Weights of a small GPT-style language model, trained from scratch on English Wikipedia: a variant of Adam for these matrices.
Each number is 128 + 32 x the weight over its row's rms, rounded and kept within 0 to 255. Layers, rows and columns count from 0. The size above them is the row's rms in percent of the matrix's.

# layer 6 MLP down (transposed), 1792x512, rms 0.0229, rows 1346-1372, columns 0-127
size [122 111 101 100 107 104 111  96  89 120 107  87  98  79  91  91 100  90  91  84  92  97 107 119 106  86  95]
[[122 148  80 159 125 182 129 151 101 145 211 181 157 131 150 104 174  97 116  93  80 121 137 132 124  90 179 128  98 111 107 103  92  98 126 118 141 164 121  92 122 137 141 123 160 149 167 143  99 182 121 143 138  57 127 143 156 158 106 119 139 116 139 100 158 115 104 126 113  65 107 170  95 126 179 187 128 134 154 128 103 133 147 152 125  64 130 175 171 109 120 174 121 152 213 190 150 114 161  37 153 126 120 181  70 139 116 173 114 151 138  94 112  95 102 118  92 137 116 155 116 103 124 115 141 125 165  54]
 [120 107  98 175  26 202 104 111 133 117 124 126 117 117  83 206 168 172 129 155  97 113 120  92  91 113 160 147  99 126 153 114 131 155 100 149 165 141 134 119  79 162 126 123  99 104 143  93 106 124 134  88 114  85  97 120 151 174 113 120 135 138 118 104 147 206 106 161 110 115 161 181 107  98 184 132  90 118 105 125 111 146 179 138  83 164 117 149 193  99 105  98 159  98  43 140 146 126 141 107 166 140 112 145  99 160 134  38 119 193 151 126 108  92 136 186 136 113 113 121 149  94  94 160 114 174 121 105]
 [148 133  97 151 146 174  77 127 130  96 125 125 136  54 178 139  95 104  97 100 116 169 119 169 135  87 135 142 147 113 148 160 103 190 161 160 106 162 108 105  78  99  95 178 105 127 107  78  91 138  65 147 143  84 105 116 145 140 125 151 136  98 168 163 186 190 129  90 180 107 109 115 155 155 156 173  83 113  93 128 169 156 119 123 143 150 147 143 152 113  99 138  77 118 121  92  89 144 128 157 135  69 117 137  92 120 151 125 166 143 117 170 115 154 116 133 174 164 130  97 123  81  65 149 142 137 123 148]
 [195 113 170 135 167 153 112 194 119 149 135  99  93  86 154 140 166 126  84  89 146 149 109 131 121 148 174 120 151 155 157 165  90 188 179 141 125 125 152 121 190 111 125 118 103 148 115 150  91  85 131 148 154 113 175  52 200  94 117 144 135 130 119 198 136  96 128 157 155 163  87 121 151 132  97 169 160 114 131 141  81 117 181 139  92 129  63 149 108 134 175 102 137  85  89 154 100 101 141 138  65 139 115 190 183  79 129 123  84 137 111 122 172  94  91  56 196 148 124 108  94 184 116  70  85 193  69 148]
 [180 154 124 145 123 139 149 125 183 104 134 116  97 120 170 176 110 197  73 160 142 166 121 120 165 167 119 106 169  98 111  76 113 224 138 157  86 157 147 163 111  85 117 115 144 169  64 133  98 125 117 157 124  95 113 132 107 140 127 110 137 102 155 149 157 166 128 123 112 101  73 161 128  86 153 159 139 106 138 176 172 145 125 174 163 120  95 107 115 133 133 175 164 126 106 105  74 152 207 130  73 112 132 107 159  78 101 132 134 155 125 108 131 188 113  75 121 122 145 129 120 113  95 107  80  59 115  97]
 [189 171  96 165 154 134 128 101 206 181 145 122  85 120 156 135 131 158 131 143 177 134 184  56 162 116 128 183 132  85 123 140 163 115 123 168 153 174 102 130 143 115 158 151 180 107 177 123  86 133 129 108 185  99 156 130 159 135 126 101 118 129 177 122 118 197 162 170  60 107 159 130 182 128 100  91 155 163 118 209 121 174 101 134  79 122  54 141  83 129 200 114 157  97 171 173 122 157 106  81 157 131 125 131 166 128 194  54 128 103 144 128 138 152 128 101 152  65 146 141 111  95 135  91 129 171  98 141]
 [ 84 189 236 123 142 115 158  74 179 140 105 196  82 103 106 156 125 124  98 119 140 164 100 139 112  59  62  87 163  68  67 153  95 137 186  66  92 149 117 121 175 125  95 154  95 126 118 108 140 154 128  87  73 133  98  85 133 142 134  80 162 148 135  71  95 107 193  74  71 136 140  96 116 135 143 143 121  65 121 141 152  82 158 112 137 113 146 122 147 112  91 111 155 115 137 188 133 133 130 118 109 127 174  95 196 118  91 165 130  87 152 135 173 100  71  98 174 165 129 153 144 167 145 103 117  63 114 172]
 [130 133 131 176 112 156  84 109 106 153 182 142 177 138 130 116 167 213 159 109 122 114 164  73  56 140 105  96 136  88 123  98 170 127 119  76 166 144 114 101 101 122 173 174  86 142 143 177 114 103 131  84 173 163  87  79 165  99  84  82 174 163 128 133 149  95  96 152 117  53  86 129 145  92  98 114 106 130 155 137 190 143  92 172 160 103 136 125 176 161 155  93 129 103 141 104 166 155 101 148 143 100  81 125 117 106 151 145  81 158 151 125  42 118 137  78 137 143 135 141 190 114 195 190 133 138 119 176]
 [132  88 145 187  94 155 182 131 125 201 103 197 116 106 105 118 154 126  93 112 151 171 194 106 131 194  57 137 131 181  75 107 152 156 133 139 175 130  60 151 151 147 163  92 181  87 128  94 173 151 136 101 108 132 150 125 149  86 101 139  90 142 130 124 171 144  71 126 109 159  42 133 129 124 132  89 140 144 132 138 126 139  88 155  86 145 101 124 117  89 215 185  97 128 130 147  97 142 116 111  94  43 117 171  65 129 100 196 102 139 167 139 170 115 132 117 113  25 204 171  80 104 148 169  90 151 197 163]
 [108 165 167 158 157 129 184 149 165 157 104 102 128 149 117  53 185 116 159  97 106 138 132  99 113 123 123 121  96  96  60 216 186 188 142  92 126  74  66 149 127 130 111  97  84 126 110 194 129 122  85  78 110 144  82 124 133 103 138 126  52  93 129  97 111 149 111 180 164 106  86 163 117  82 167 141 170 178 106 121  90 125 183 170 105 179 206 130 124 108  90 112 139 164 107 149 104  90 130 161 150 121 100  93 109 122 141 138 200 102 125 133  94 125 175 131  81 157  65 153 133 109 167 123 176 123  85 114]
 [145 151 179 111 114 156 138 178  88  78 152 169 123 138 159 109 149 137 112 142 147 123 135 125 127 121 124  74 159 144 155 113 202 144 216  92 147 140 111 128 143 126 123  76 150 122 136 149 103 145 103  96 107 110 120 111 127 153 104 100 136 107 127 171 181  97  77 171  99 108  83 133 191 149 117 156 131 135 114 154 108 107 134 136 123 175 109 160 103 120 150 138  43 129 175 132 165 138  70  68  84  91 171 166 142 115 161 122 124  94 133 112 178  76 130 102 105 127 102 110 107  80 119  96 127 113 128 122]
 [119  96 154 109 149 135 114 105  95 108 149 161  57  88 211  89 131 121 140 139 137 102 101  72 136  82 138 148 177 168 188 106 115 132  90 105 135 143 180 117 129 148 114 114 162 100 135 124 112 169 172 109 163 184 143 169 127 136  77 110 128 133 131 138  76 113 122 164 113 153 150  99 111 100 119 135  77 153 178 125 142  90 101 104 179 110 119 208 183 111 145 120 163 106  78  52 106 171 119 105 132 148 159 107  96 169 111 149 137 115  66 113 133  74 181 154 113  98 135 170 129 163 160 167 128 134 114  94]
 [ 84  90 117 134 115 121 112 103 114  63 143 184 169 183  60 138 162 105 109 104 185 109 148  79 133 150 139  90 128 145 132 163  96 101  86 200 136 111 130 199 123 166  76 143  81 101 167 107 169 140  92 155 172 141 159 114 126 143 151  96 108 109  96 121 115 104 132 197 163 138 119 113 115 150 111 113 158 113 168 125 114 101 114 161 159 177 138 124 153  94  93 110 140 172 115 113 103 159 127 136 185 117  66 133  95  51 102 175 152  80 111 158 102 172 128 176  87 152 174  80 121 171 105 178  93 168 106 100]
 [118  84 155 134 140 165  91 174 164 133 128 109 157 146 142 116 126 141 128 167 118 143 160 119 112 114 129  95  87 122  65 120  88 111 206  91 126 129  79 152 188 138 102  91 107 138 113 100 126 150  93 102 148 119 155 173  93 117 112  58 141 142 130 143 165  98 132  68 126 134  95 158 128 132 113 146 147 123 152 110 204 167  94  80 120 125 173 121 150 153 108  81 123  90 149 161  84 169 125 111 103 117 150 137  93 112  86 191 129 157 150 115 139  72 132 140  75 109 148 135  85  99 109 132 145 105 120 115]
 [ 94 136 173 140 106 109 125 129  80  94 118 154 183  94  83 121  90 128 122 100 150  58  67  57 189 131 149 140 148 171 135 141 177 151 103  50 113 109 181 131 114 110 154 144 136 107 133 128 172 102 159 127 124 174 105 121 123 161 140 127 161 180 117 139 178 130 155 157 125 111 218 145 137 127 102 101 152 113 123 108 118 126 102 145 133 126 162 147  48 172 141 122  88  79 112 170 146 110 181 148 250 110 139 109 160  71 157 185  94 131 165 161 133 146 137 133  99 146 117 153 106 145 142 130  93 138 122  92]
 [125  93 173 139 167 121 147 165 134 131  87 106 141 143 131 117 158  73 160 144 134 114 102 145 122 134  96 100 112 134 103 115 162 217 120 111 109 151 120 126  75 141 127 106 115 175 150 151 150 138 119 134  70  89 169 103 157 183 121  67 114 129 103  88 153 124 156 179 149  76 110  70 155 155 143 102 120 173 118 143 162 131 181 174 138 107 107 162 127 154 101 137 118 167 145 153 107  90 114 166 142  99  81 141 113  92 154 149 187 115 116  79 101 105 125 159 149 156 145 127  68 127 155 165  52 125  62 185]
 [161 100 183 135 189 131 147 107 167 115 136  94 239  86 120 152 119 157 229 108 129  88  64 154 127 134 185 152 170  92 109 156 168 104  61 157 104 104 113 163  23 131 143 136 164 149 120 184 104 176 104 119 130 150 140  73  97 150 144 109 164 157 132 133  97 158 106 140 114 119 141 137 148 126 141 124  83 128 141 191 114 103 120 126  77 121 128 111 154  77 142 171 190 137 165  95 104 128 142 101  79 104 127 138 120 129  85  79 143 154 135 171 166 128 154 159 141 106  43 158 179 154 126 107 136 147  78 143]
 [ 75  81 170 110 106 128  97 169 221 112 148 139 156 129  38 168 159  40 193 107 113  77 105 109 112 126 126 160 102 126 168  84 117 159 168 123  58 127  98 105 176 120 140 104  90 152 117 127 162 119 199  97 159 120 144 126 107 195 116 112 140 218 103 124 125 132 201  78 134 132  76 123 131  99  91 204 103 110 120 116 118 132 180 189  89 130 129 161 130  91 137 114 113 130 144 113  97 126 181 173  95 103 145  62 111 119 131  82  85  93  56 126 143 132 179 144 143 126  86 109 125 126 118  51 125  89 146 160]
 [146 113 153 116  80 112 165 155 158 123 134 140 121 129 118 123 119 160 109 143 170 107 117 109  98 123 150 111  85 165 104 135 171 139 108 142 111 155 148 159 134 121 119 131 142 170  84 134 122 149 169 110 160 146 124 158 110 173 102 135 130  73 104 132  68 222 148 118 114 127 107 181 184 150 166 108 102 156  16 165 143 112 118 166 148  75 149 149 162 102  64 166 159 173 172 118  88 170 156 190 116 163 176 177 128 138 145  97  89 182  99 158 199 120 145 144 183 147 101 140 156 100 140 175 130 129 107 167]
 [ 82  91 119 151 131  87 115 158 101 175 129  93 144  97 132 107 158 116 133 152 148  80  84 118 136 137  89 137  73 150 115 105 162 109 115 120 110 147 137  81  94 117 158 138 130 141  99 150 127 162 113 160 129 111 139 149 107 141  90 119 147 111 110 143 101 106  97 135  89  80 150 106 148 159 131 146 155 166 153 116 121 114 115 127 115 117 126 139 123 163 161 148 161 118 122 110 109 117 123 134 147 129 121 132 110 144 120 121 104 128 133 144 147 104 144 140 159 176 123 145 136 162 146 140 141 123  99 169]
 [179 175 121  44 137 130 147 102 124  89 114 145 115  67 174 136 144 180 128 125 133 131  75 119  85 131 171 173 146 136 163 125 171 109 162 194  91 153 107  67 105 154 113  96 133 117 135 140 144 145 129 119 116 135 109  90  76 111 161 129  93 144 128 143 100 100 109  99 186 164 131 123 163 163 129 192 139 148 114 108 160 116  93 159 182 129 161 153  81 179 144 139 101 114 134 161 136 171 171 131 103 131 156 155 172  83 116  95  22 124  89 142 192  88 124 146 128 103 157 128 167 112 104 162 152 133 146 186]
 [130 110 114 129 134 115 121  87 158 138 117 155 145 108 116 112 117  88 148 150 114 172 156 122 119 149  68 147 110 164 146 180  90 105 172  59 100  93 141 133 144 168 182 102 166  88 108 101 203 119 160  85 139 130 117  59 142 156 187 107 136 184 106  94  97 158  79 107 107 122 116  90 120 114 154 156 167 166  86  77 171 124 112 106  99 179 135 143 123 139 142 102 101 110  95 147 114 145 103 124 127  85 121 112 124 128 107  84  89 129 136 160 120 155 181 106 127 150 154 120 165  54  93 116 136  96 196 101]
 [120 171 149 105 144 151 127 189 181 192 133  85 152 108  87 132 108  69  92 118  84 157 142 150 175 148 118 107 122  39 102 126 169 121  88 158 139 189  86 108 140 153 123  74 119 130 142 131 114 119 116 153  87 117 153  92 117 134  73  79 147 112 212 137 121 174 108 102 138 156 149 136  59 140 146 183  81  86  79  63 108 126 182  84 114 176 152 119 133 114  84  92 174 153 140  98 126 155 121 143 105 178 100 116 161 100 130 116 155 106 110 151 139  81 130 121 115 157 125 184 147 120 165 111 145 105 112 155]
 [141 167 173 174  79 151  50 102 120 114 144 125 133 124 179 133  66 130 127 116 128 140 102 138 132 146 109  97  76 141 103 107 117 146 106  82 171 146 149 148 130  94 102 141 133 150  70 119 171 132 124 154  69 116 103 149 158  75 109  87  98 106 155 198 136 172 101  88 150  89 127  54 174 161  99 105 110 136 117 176 111 133 163 150 132 127 189 174 130 138  73 131 117 126 136 147  94 157 111 116  94  78 139 138 165 108 102 183 134 113 104 116 107 143 154 127 116 155 112 175 130 137 154 111 193 171  87 108]
 [200 153 117 110 103 138 135 122 172 184 107 134 136 117 163 142 177 142  63 132 110 147 122  95 121 152  84  62 119 100 106  91  84 148 137 104 136 115 117  82 114 142 114 132 164 148 135 128 104 188 122 158 135 146 142 150  93 130 168 110 126 136 122  95 120 171 116  85  79 110 111 100  79 149 134 112 113  91 141 157 156  95 119 102 149  86 128  87  98 119 148 130 178  80 161 119 107 103 113 122 108 166 174 137 107 158 111 160 158  70  98 177 146 144 143 142 172 151 114 146  48 114 192 135 123 111 145 157]
 [ 85 108 145 104  77 163 128 110 118 142 116 117 136 169  98 219 136 140 103 136 137 122 170 165  99 159 136 127 116 109 103 167 185 155  38 110  90 140 148 116 160 143  98  83 162 133  97 160 147  42 122 140 153 144  83 108 171 138 164 132 163 152 116 153  95 130 134 131 127 129 147  73 113  96 147  64 126  65 134 115  94 120 185 163 161 100 151 143  95 146 117 118  83 103 169 138 149 129 138 175 241 139 141 136  72 146  98  83 147 117 146 157  97  66 101 141 126 142 120 134 105 154 132 144 121 145 126 134]
 [154 184 160 212 111 145 105 115 100 115  96 150 137 113 117  98 192 164 122 161 161 185 132 151  63 149 189 150 152 160  91 179 122 160 115 159 160 129 143 104  60 147  73 125 141 136 143 136  77 117  94 118 218 114 150 115 125 184 119  56 118 108 124 157 161 141 140 126 135 109 130 122  83 141 116 100 104  77 155 129 102 112 107 149 159 127  86  97  98 147 154 119 178 121 127 125 144 109 125 110 121 156 161 174 160  92 113 181 134 130 103 131 121 155 174  85 100 103 139 157 118 157 123 119 121 132 124 143]]
# layer 6 MLP up, 1792x512, rms 0.031, rows 1347-1373, columns 0-127
size [105 100 101 100 105 106  94  94 106  99  91 109  89 106  99 101  95  92  94  96 101 102 116 102  95 101 104]
[[162 187  68 110 105 101 118 101  87 147 138 131 156 129  83 175 160  71  97 126  77  79  62 129 108 133  82 139 111 199 119 136 146 162 104 185 112 125  45 151 136 102 148 126  95 106 147 126 118  71  84 109 119 141 160 100 161  86 111 107 104 158 157 130 152 141 112 143 109 129  85 122 191 141 135 136 162 178 107 141 139 115 141 125 163 111 202 133 101 157 133 124 120 104  89 122 210 183 116 151 146 156  93  89 116 123  91 177 164 142 162 118 120 118 110 138 106 129  53 148 151 167 104 152 119 156 165 113]
 [140 149  45 140  99 142 159 147 114 148 167 134  99 142 139  80  77  99 147 140 169 156 144 220 123 115 128  83 142 140 143 104 110 107 179  43 206 136 124 141 147 128  65  66 115 122 142 118 138 120 172 164 154 104 147 163  88  75 102  96 105 105  76 135  87 124 128 138 117  90  94 133 107 130 161 160 128 145 119 142 166 198 111 161 114 166 147 122 114 152 133 172 130 188 133 120 173 202 206 178 109 103 169 140 120 123 113 189  92 162 131 170 111  85 164 119 138 108 135  91 157 119 137  65 131 113 126 107]
 [116 170  79 129  87 133  98  90 104 112 122 141 121 130 128 107 177 148 162 105 111 110  65 138 124 124 163 123 130 127 104 138 216 108 123 179 140 115  97 122 127 130 132  99 131  93 131 141 159 135  60 168 159  98 109 186 131 102 188  83  80 157 164 131 112 122 155 113 152 147 118  95 175 174 116  95 134 204  82 111 176 129 157 105 107 144  80 110 153  64 118 210 150  72 101  94  99 114 125 124 142 126 129 160 162 113 155 130 137 117 159 138 155 110 151 159 121 134 100 125  94 143 173 137 155 128 134 114]
 [149 141 111 125 186 146 132 138 112 115 147 131 106 121 170  96  95 133 132 154 135 207 144 190  78 150 126 119 146 121 129  99 147 119 195 126 184  60  81  86 136  78 160 181 136 181 120 169 154  69 143 113  80 116 214 125 114 122  89 139 107 162 176  90 137 151 115 126 141 116 130 111  25 120 160 138 106 118 126 179 134 119 163 155 102  91 141 200 139 137 159 136 153 163 111 106 168 106 138 106 108 208 110 141 109 117  55 121  75 187 135 103 137 142 201  82 141 166 147 107  97 116 118  79 141 123 113 111]
 [164 118 116 160 113 117 165 141 126 121 183 155 195 187  94  88 129 135  66 141 147 123 145 103  79 134 118 172 109 143  94 133 120 128  82  69 133 103 137 133  96 143 118 111 105 156 145 140 145 164 163 115  97 151 181 129 107  80 103  94 158  94 172 156 145 182 150 117 143 153 126  61 137 121 142 133 139 131 139 145 149 132 114 148  85  88 110 173 187  76 125  94 184 130 182 206 137  85 128 120 127 178  83 110  71 154 105  93 160  71 156 108 172  59 159 115  83 138  92  86 106 178 157 142 114 156 148 134]
 [138 164  88 176 187 103 124 115 138  96 151 145 155 119 107 137  86 127 164 188 109 134  94 114  71 161 177 116 145 155 117 123 151  65 188 184 140 161 115 164  76  84  99 150 106  85 116  93 127 121  96 163 103 157 169  92 149 113 119 144 120  93 102 165 158 165 142 105 179 163 177 182 118  74 130 246 163 158  52  99 116  89 146 141 123 122 100 196  86 137  60 166  92 158  81 110 123 147 125 118  98 146 115  97 134  73 174 149  96 145 117 146 155  99 104 131 115  81 154 129 141 151  98 121 150 143 111 179]
 [112  94 140 130 135 155 182 149  93  61 125 150 181  78  93  84  28  95  67 138  73 137 135 140 120  96 221 150  83 136 105 105 145 154 122 154 134 114 141 126 140 102  35  76 121  95 157  96 118 116 151 191 118 119 107 146 125 105 152 123 173 126 130 149 161 184 179 157 110 156 159 136 108 115 162 215 149  95 130 115 116 175 122 182  94 143 123 121 179 169 112 115  94 164 111 116 161  92 114 181 143 122 127 138 143  99 189 185  73 115 139 103 167 107 160 195  91 157  92 114  96 117 151 109  85 122 112  56]
 [ 59 123 155 154 167 159 129  93 204 130 110 114 173 148  78  62 145 142  95 113  91 151 145 120 162 124 118  81 153 118 128 102 117 130 128 102  97 151 126 155 118 131 104 108 134 139 133 140 149 143 149 106 170 140 172 145 161 164 168 102  98 156 200 177 151 126 129 132 165 139 250 155 142 145 140  95 105 175 118 173 167 128 155 118 121 122 169 103 100 154  49  73 118  71 131 137 170 142 132 128 152 124  74 146 167 199 113  89 119  83 118 175 104 148 120  94 111 170 127 125 131 170 122 142 146 142  48 124]
 [172 123  57 100 104  86 153  74 122 106 172 118 165 159 164 121 133 117 195 129 184 167 110 185 131 126 119 185  85 141 161 116  89 153 105 124 120 153 134 121 112  73 114 126 147 133 137 110 119  79 132 145  74  66 161 108  99 161 142 150 155 132 186  79 144 108 107 132 123 107 193 131  71 176 149  87 158 183  94 143 154 127 109 125 102 187 136 207 107 112 100 189 154 113  80  90  73 102 100 152 143  98 119 151 106  92  90 121 136  56 156 124 121 121 145 105 130 125 126 160 109 115 175 140  77 151 138 164]
 [157 101 124  51 113 133 144 121 143 158 176 122 162 106 173 148  71  91 146 138  99 147 130 165 140  86 190 186 108 120  77 104 152 130 198  96 100 140 133 119 199 167 136  83 125 176 138 152 108 159 181 166  70 145 115 207  87 126  90 134 106 111 148 122 155 119 108 170 188 126 125  96 102 138 143 129 120 134 114  92 168 111 101 139  95 134 142  81 150  99  74  97 114 134 160 119 109  86 208 127 101 153 123  88 162 100  66 123 147 133  85 125 184 132 145  91 142 142 108  83 171 142 111 102 194 120 148 177]
 [100 171  81 179 114 112  58 140 134 115 147  57 178  93  89 124 112  76  96 151 159 173 150 159 134 154 169 137  91 136  50 145  97 126 212 193 169 125 157 139 155  85 125 108  97 132 214 115 106 133 147 114 104 110 117 126  81 153  84 185 152 125 126 102 119 139 155 183 122 105 106  95 120 135 120 130 143 106 156  63  78 140  53 112  90 137 154 163  61 129  74 142 140 130  41 158 132 173  90 203 133 124 124 118 158 173 118 113 108  98 222 135 138 122  99  71 141 135 126 102 126 124 139 186  80  92  99 107]
 [146 174 129 154 109 108 149 106 144  94 203 133 122 130 121 106  96 127 139 146 117  87 156  80  59 196 158 172 123 138 105 138 164 109 215 152 152 105 150 147  94  76  94 182 118 102 134 112 123 107 120 133 141  93 148 109 147 147  91 132 108 154 149  95 170 114 146 201 146  89 103 126  95 134 135 114  91 153 173  70 131 108 111 149 106 117 160 127 135  52 202 140 106 161 138  83 203 124 150 127 115 119 178 107 131 162 130 190  99 119 173 151 124 108 140 149  98  42 160  79 124 114 172 147 138 154 100 123]
 [103  94  97 108  80  62  78 133 124 155 109 161 153 133 103 112 142 163 104 183 186 174 155 110  82 114 148 157 144  44 187 120 193  97  87 136 105  81 117 114 114 164 145 173  73  80 220 117  97  66 140 216 148 135 146 192 112 101 134 129 146 156 138  98 129 141 117 161 154 150 100 130 109 125  75 120 127 142 149 178 179 138 111 139 196  90 155 135 123 161  97 156 124 115  84 105 227 135  80 125 150  98  87  95 131 130 147 138  98 107 173 153 141 150 139 137 138 144  96 130 110 165 163 147 122 100 152  88]
 [103 182 157 109 148 190 188 154 120 146 113 123 140 110  72 141 119 107 186 147 132 137 122 151  73 110 164 125 159 134 119 131 104 158 121 109 106 133 133 178  87 185 118  97 100 187  89 123 127  87 138 132 121 121 113 149 137 148  78  98 173  83  66 116  87 127 135 126 161 218 102 144  87 112 118 187 124 107 109 138 135 175 156 115 155  92 171 142 129 135 115 120 127 139 168 150 152 100 124 149 154  86 160 146 163 141 108  94 101  78 137 100 172 106 132 118 127  83 119  93 150 136  80 121 167 192  95  92]
 [201 163  83 134 109 141 120  84  92  91 155  85 127 105 109 158 135 135 172 127 151 153  62  83 141 131 116 145 154 135  94 189 160 142 135 131 171  74 105 155  96 146  46 137  48 127 174 139 105 135 131 113 107  96 139 151 106 125  87 126  99 147 100 155 170 176 132 118 136 137 107 163 105 142 103  97 152 133 139 126  96 104 121 142 100 139 169 132 134 117  69 128 201 134 115 123 166 101 174 112 125 176 128 174 137 123 123  86 136 101 166  99 142 154 132 156 133  77  99 134 136  92 136 116 188 167 162 159]
 [ 92 117 126  93  90 178  96 140 156  71 150 129  75 161 126 120 172 121 103 173 134 124 152 112 135 170  70  85 132 148 142  51  98 118 180 106 154 114 136 147 130 103 142 201 100 172 172 156 155 134 137 131  92 104 126 174  97  89 118  70  73 135 131 102 204  80 143 134 154 101 123 112 122 172 156 108 130 123 134 145  99 160 157 177 127 108 137 171 187 115 128 206 149 107  90  69 143 185 114 185 129 165 120 103 114 115 169 136 115 160 102 103 110  82 143 149 140 124 170 106 159 186 165 130 131 104 143 134]
 [133 127  86  88 123 170 116  82 171  58 161  86 146 191 162 111 102 147 149 116  77 143 147 114 142 149  97  80 102 114 157 182 236  97 164 135 169  86 148 139 107 155 131 157  64 140 158 113 120 149 107 156 112 150 110 106 172  71 153 147 151 125 106 114 153 154 130 143 140 136 198 137  63 129 151 125 143 113 107 167 127 118  91 119 172 129 127 105  75  69 130 172 167 121 122 210 141 119 109 172 123 145 148 149  97 101 146 142 136  69 205 162 107  78 103 153 151 149 101 107 118 113 139 121  90 118  83 136]
 [128 144 136 143  98 140 147 143  80 119 173 135 122  81  57 139 164 161 154 147 113  74 168 142 181 102  86 154 101  70 138 177 157 128  65  93 126  85 114 120 147 151  89 181 147 127 125  93 156 168 120 148  72 143 118 145 176 129 166 100  98 132  91 127 196 132 126 154 101 112 111 160 104  86 163 154 114 136 191  83 130 155 116 167 172 142 171  69  82  74 180 116 155 142 126 146 126  50 157 195 114 151 132 142 114  88  74 109 184  58 144  85 139 122  90 123 160 115 116  97  73 104  94  80 148 146 147  97]
 [117 188 100 147 162 154 179 101 210 100 132 161 115 144  83 109 110 125 120 233 121 161 103  94 145 162  71  96 127  64 139  78 174 128 135 161 176 144 152 194 127  89  53 149  97 137 215 180  92  93 109 154 161  96 144 144  63 140 128 118 134  94 158 143 138 127 101 183 141 118 137 142 115 141 137 128 143 141 178 155 101  98 114 106 161 106 111  86  52 103 116 156 115 166 125 125 238  64 128 177 140 163 139 170 157  88  98 165 148 128 177 136 111 135 135 107 113 135 126  92 109  74 121 123 128 130 155 108]
 [171 145 165 143 122 144 167 174 112 129 138 101 191 129 140 158  95 105 154 110 118 124 104 146 115 109 121 158 111 102 111  91 103 140  67  38 101  93 123 102 106 103 127  98 162 157 140 149 137 157 111  88  70 135 184 142 114 101 163 155 102 120  90 109 174 153 189 199 115  97 153 135 157 146 127 144 110 124 117 118 138 205 111 121 107 121 121 120 195 108 143 162 174 174 102 196 154  63 108 155 162 106 174 151  61 131 116 184 203 136 128 122 148 135 129  82 133 107 138  78 112 124 113 168  81  70 142 114]
 [118  82 123  71  95 130 176  69 129 104 113 118 119 116 158  56 152 145 167 170  90 178 107 109  82  93 104  88 113  88 110 147 141 183 137 140 111 107  64  93  78 140 192 169  81 137 130 143  90 151  82 188 138 163 122 118  95 156 103  76  89 115  92 152 105  49 168 160 101  92  97 110 127 144 153  84 113 144 160 108 157 147 170  95 126  36 100  86 124 194 120 164 149 150 133 148 153  87 118 133 122 132 136 197 135 130 211 124  72  71 136 125 145 183 141 116 127 147 100 103 138 109 123  97 115 162 137 130]
 [209 155 144  40 125 111 124  81  90 158 139 102 149 181 146 142 118 104 167 171 153 123 117 106 104 183 129 100 137  82 109 152 117 139 172 127  82  80 106 154  73 136 107  85  81 173 142 143 116  72 129  75 124 134 190 139  31 132 140 161 147 164 128 180 132 125 167 115 138 172 130 170  99 102 140 117  83 143  89 130 126 158 135 132  86 132  87 174 148 100 210  76 133  72 164 135 143 117 111 139 140 137  89 127 158 121 161 133  52  28 139  91  93  86 133 119 160 131 129 120 132  85 100 182 150 132 130 118]
 [147 146 133  72  71 175 132  78  87 152 120 114 151 150  71 194  46 150 173 181  87 146  92 141 137 187 129 129  43 112 125  69 116 197 110 125 158 131 141 163 110 133 183 118 151 143 168 103 109  91 120 133 128 104 141 146 157 120 168  48 121 149 169 136 103 170 162 146 159 123  94 143 145 158 151 102 134 115 148 183 162 135 113 108 147 104 130 147 194 105 134 144 102  67 128 158  80 135 133 128 114 131  98 111 142 173 129 129  89 102 139  82  89 138 114 152 103 117  82 162 142 133 142 131  99 149  88 118]
 [103 138 143  72 165 132 166 138 150  46 146 123  91 136 132 118 113 120  64 162 160  77 170 176 118 184 101 109  89 112 100 127 167 139 105 139 172 132 106 104 172 107 130 175 112 169 110 106 113  79 112  75 102 119 107 102 168 152 101 102 130 139 168 173 127 109 147 156  93 171 160 133 161 106 132 138 182 149 106 152 127 165 158 174 119 128  86 178 121 149 113 108 145  54  91 173 168 103 127  79 125  95 104 171 134 172 125 130 104  93 179 152  98 131 102  74 131 106 133 128 148 109 102 124  71  94 155 134]
 [107 175  90 116 151  83 170 157 166 101 144 147  59 172 133  92 127 120 181 112 140 107  99 122 162 158 143 135 133  99  47 124 166  67 146 187 150 116 126 124 148  84 151 171 107 123 153 110 102 113  95 120 103 130  93 141 114 134  68 144 177 173  95 133 131  93 120 116 194 144 115 155 119 143  92 175 118 178 116 126 134 139 119 172 116 120  89 135 106 137 145 171 150 132  81 105 103 131 157 123 176  89  99 151 115 147 184 146  27  69 155 133 112 150 128 144  64 130  70  76 136 128 126 167 154 171 138 136]
 [ 95 152  96 124 112  86 113  69 117 126 173  93 119 107  69 122  57 169 114 160 166 125  57 158 126 127 113 156 130 117  86  40  92 144 149 163 183  81 135 119 137 110 110 146 135 120 107 132 158 104 142 161  97 170 127 122 145  82 111 204 105 143 181  96 160 103  76 185  66 128 167 188 167  92  82 165 125  91 110  82  84  95 100 113 138  98 165 135  70 122 143 106 115 107 107 151 152 150  82 129 151 150 127 134 127 181 108 141 132 122  74 136 166 143  82 121  97 158 139 125 167 157 139 183 134 104  67  37]
 [137 146 121 139  73 138 164 118 152 102 136 110 165 113 133  82 135 135 109 151 126 112 102 117 134 143 131 153  77 181 114 128 181  87 147  77 164 140 172 148 206 157 150  95 165  88 190 149 102 130 143 133 146 112 105 116 136  92 111 101 174 129 102 131 126 137 132 185 136  98 130 134 154 117  99 156 128 123 104  95 162 109 129  71 121  94 162 106 124 116 151 133 124 122 124 121 112 144 151 151 142 136 103  98 172 146 109 215 113  78 145 163 180  86 113 135  84 129 120  58 132  85 110 184 101 142 119  87]]